Weights of a small GPT-style language model, trained from scratch on English Wikipedia.
Architecture: LayerNorm after each residual sum, untied embeddings.
Training: 108M tokens, 6568 steps.
Each number is 128 + 32 x the weight over the matrix's rms, rounded and kept within 0 to 255. Layers, rows and columns count from 0. Numbers have three digits each.

# layer 5 attention value, 128x128, rms 0.0604, rows 100-127, columns 64-127
143165125073085120106155178114133159099114179166108128177120131117087123089151079109121159172137130182162123093173119146140161123141079133117112141058114140175156141137110156096100107172115117
158130135091175106078126105184145083127106126134107126088169134051111098075092179144110098142156148110162125172229070146036118161136154115132143169125117112100145089133121148132056122119121123
117104146134133182143123137104163100123125146145109099120158106178157178127125081132086134154140095113152121094120117116070128124100171129118103166139134089102158139112148065121126104115158106
151190135095142093143174087114064100084127097135119084116158099113156115114102126134143136106141105094144127179162155080136195066121181167121130169125163129108081130160129128146095125137154160
091118094132141118053130080125135150118159099137082120126123092193123145102102127158101181113137123185139116137135158117153157115082102106166151096137156124054119093071135184164161140122136081
212136150119128109090117096135165073077130074088139126120129145151106125172082102136087174118138102107135111146156143121161155071134132145153079135122136104162157123098120100086092114156120112
204131110131083144141097140158114146102127108159133133147143165115097074113123120121119144155149051112150143081135093154150116150107105107112128117186108164115169085158136090152198142103068127
125098145051144084117158180118139181131177122106123149111128144145088083098145168124111133124095170146032140171083166074068116149163085166144170172176113054148155154115072084113090145121137162
129118114104098116068154131171162159100111118156113125109120138096128169154119153100152087141149138151118114131135079166170131118138141107129180124118097061180171157070196130158077138098169109
146135184094093110117122139147120126118149120146177125106101080063064129188174116131126099087135099149116152177095052113088155179117132074103109064107152124163135136140168109131098154109083113
156137143057162147145106079126120112132151144135126108121128108125183087153107119157174136150107189137103120124080166114127176146119104158076106150107133133096155112176104104150106168142090123
100125090082167144168126131081156135192066152097156182191139089141111115140126142159159111126108140127214132119058162079130107139184062112092138171127158110120117194122136108125162135090114118
169193069101090154117131116134081151146063127138073177114107172136143136112121148159088141188148135139179125121081197081130092156153100124112128153143154115100155094102108145132168094097078077
116101106160174104130121110118188159133104079117112109138138079155127154150157148156111116085142102152126147114111101141149129148158125125153182124105073112109152184115155160123183138157111140
131130127120125133111125146163106119156138180129111110075161188140166033131099201167116121129119119067105107141161074095169162120157134115140107159116090134157141168184162138164150140200180098
158130132171152138074106133114088146124139127141117146106106082159144118119169165130154113140054142153123174132126123149049195167131081140139088158157168054127147162172161093128199127123171188
169212089173110127118111115127128137098084106149149108147106154091089084151164155211095120119128178055159090093118173179137103112118157181173112121137165076142105164113168077121094182155149136
111137192087128140149181100166083097101068151137116164165126064111139091188139119132102157134122140095177106134104120122195042147126075099159141105129153115103117122140168123103152155131115157
134135193168103107125138110133141087094110115141106131145145150160191096133091168085063121116141160143122100162096134092153146133110111228128117102089141102161200140120128104130116070113114054
100130063120115176174146190065160078093104101148090144142138153135080116137148146167175161093171135127175126119084074130137142106114082071119132156136101164153181145133112103150124175129138169
118146124189105169105156110158104114127154129091090122123151111147130142092123101138189149130089173108169135106104126105101112083088125147135143147116146156097140101115068099152130178137147138
197136114146064082117099174182103172117131097168135082097164088139183116057130126125127053124092162141125106108175164092065114141120069069116171089100073113092141102100208157102092112130170116
104105118127070081110134092151168117148123109180154174129083153106145153155138128149085187164139122183085111127136105136142101143155116151164146176072196061138115092111111134200170144096112157
142172094119158090141129115159152134115144130128095077138105087155130156139132151090121138122077118164156139104110120133156108123112114094115142167081148087124151109132135110130089175160154070
103115113128114089082103120121056105116095132134122112137120105183109158154146148112151183078182137155143126132112118066158057174150142119163103085108073146132119143059102154085078153141175162
142114115133172134069135176141111093147148123162193125143113112084149136099131138085096180153160132107082107098153168142143116126140130143180127133101109135099145093131184134158066138097129157
139215125140102153155083197152134153100133145138107131073154098137093080092179164122061181151165081119158089120146134100145148137137146142147125121112151128110143125082147120108113164102139095
150186182159149102093099124181153176093130112140118108061149127095127155132151115094128095146118108131129135168103097094143141099169142086112116132091130138178143185132060123078126125111098118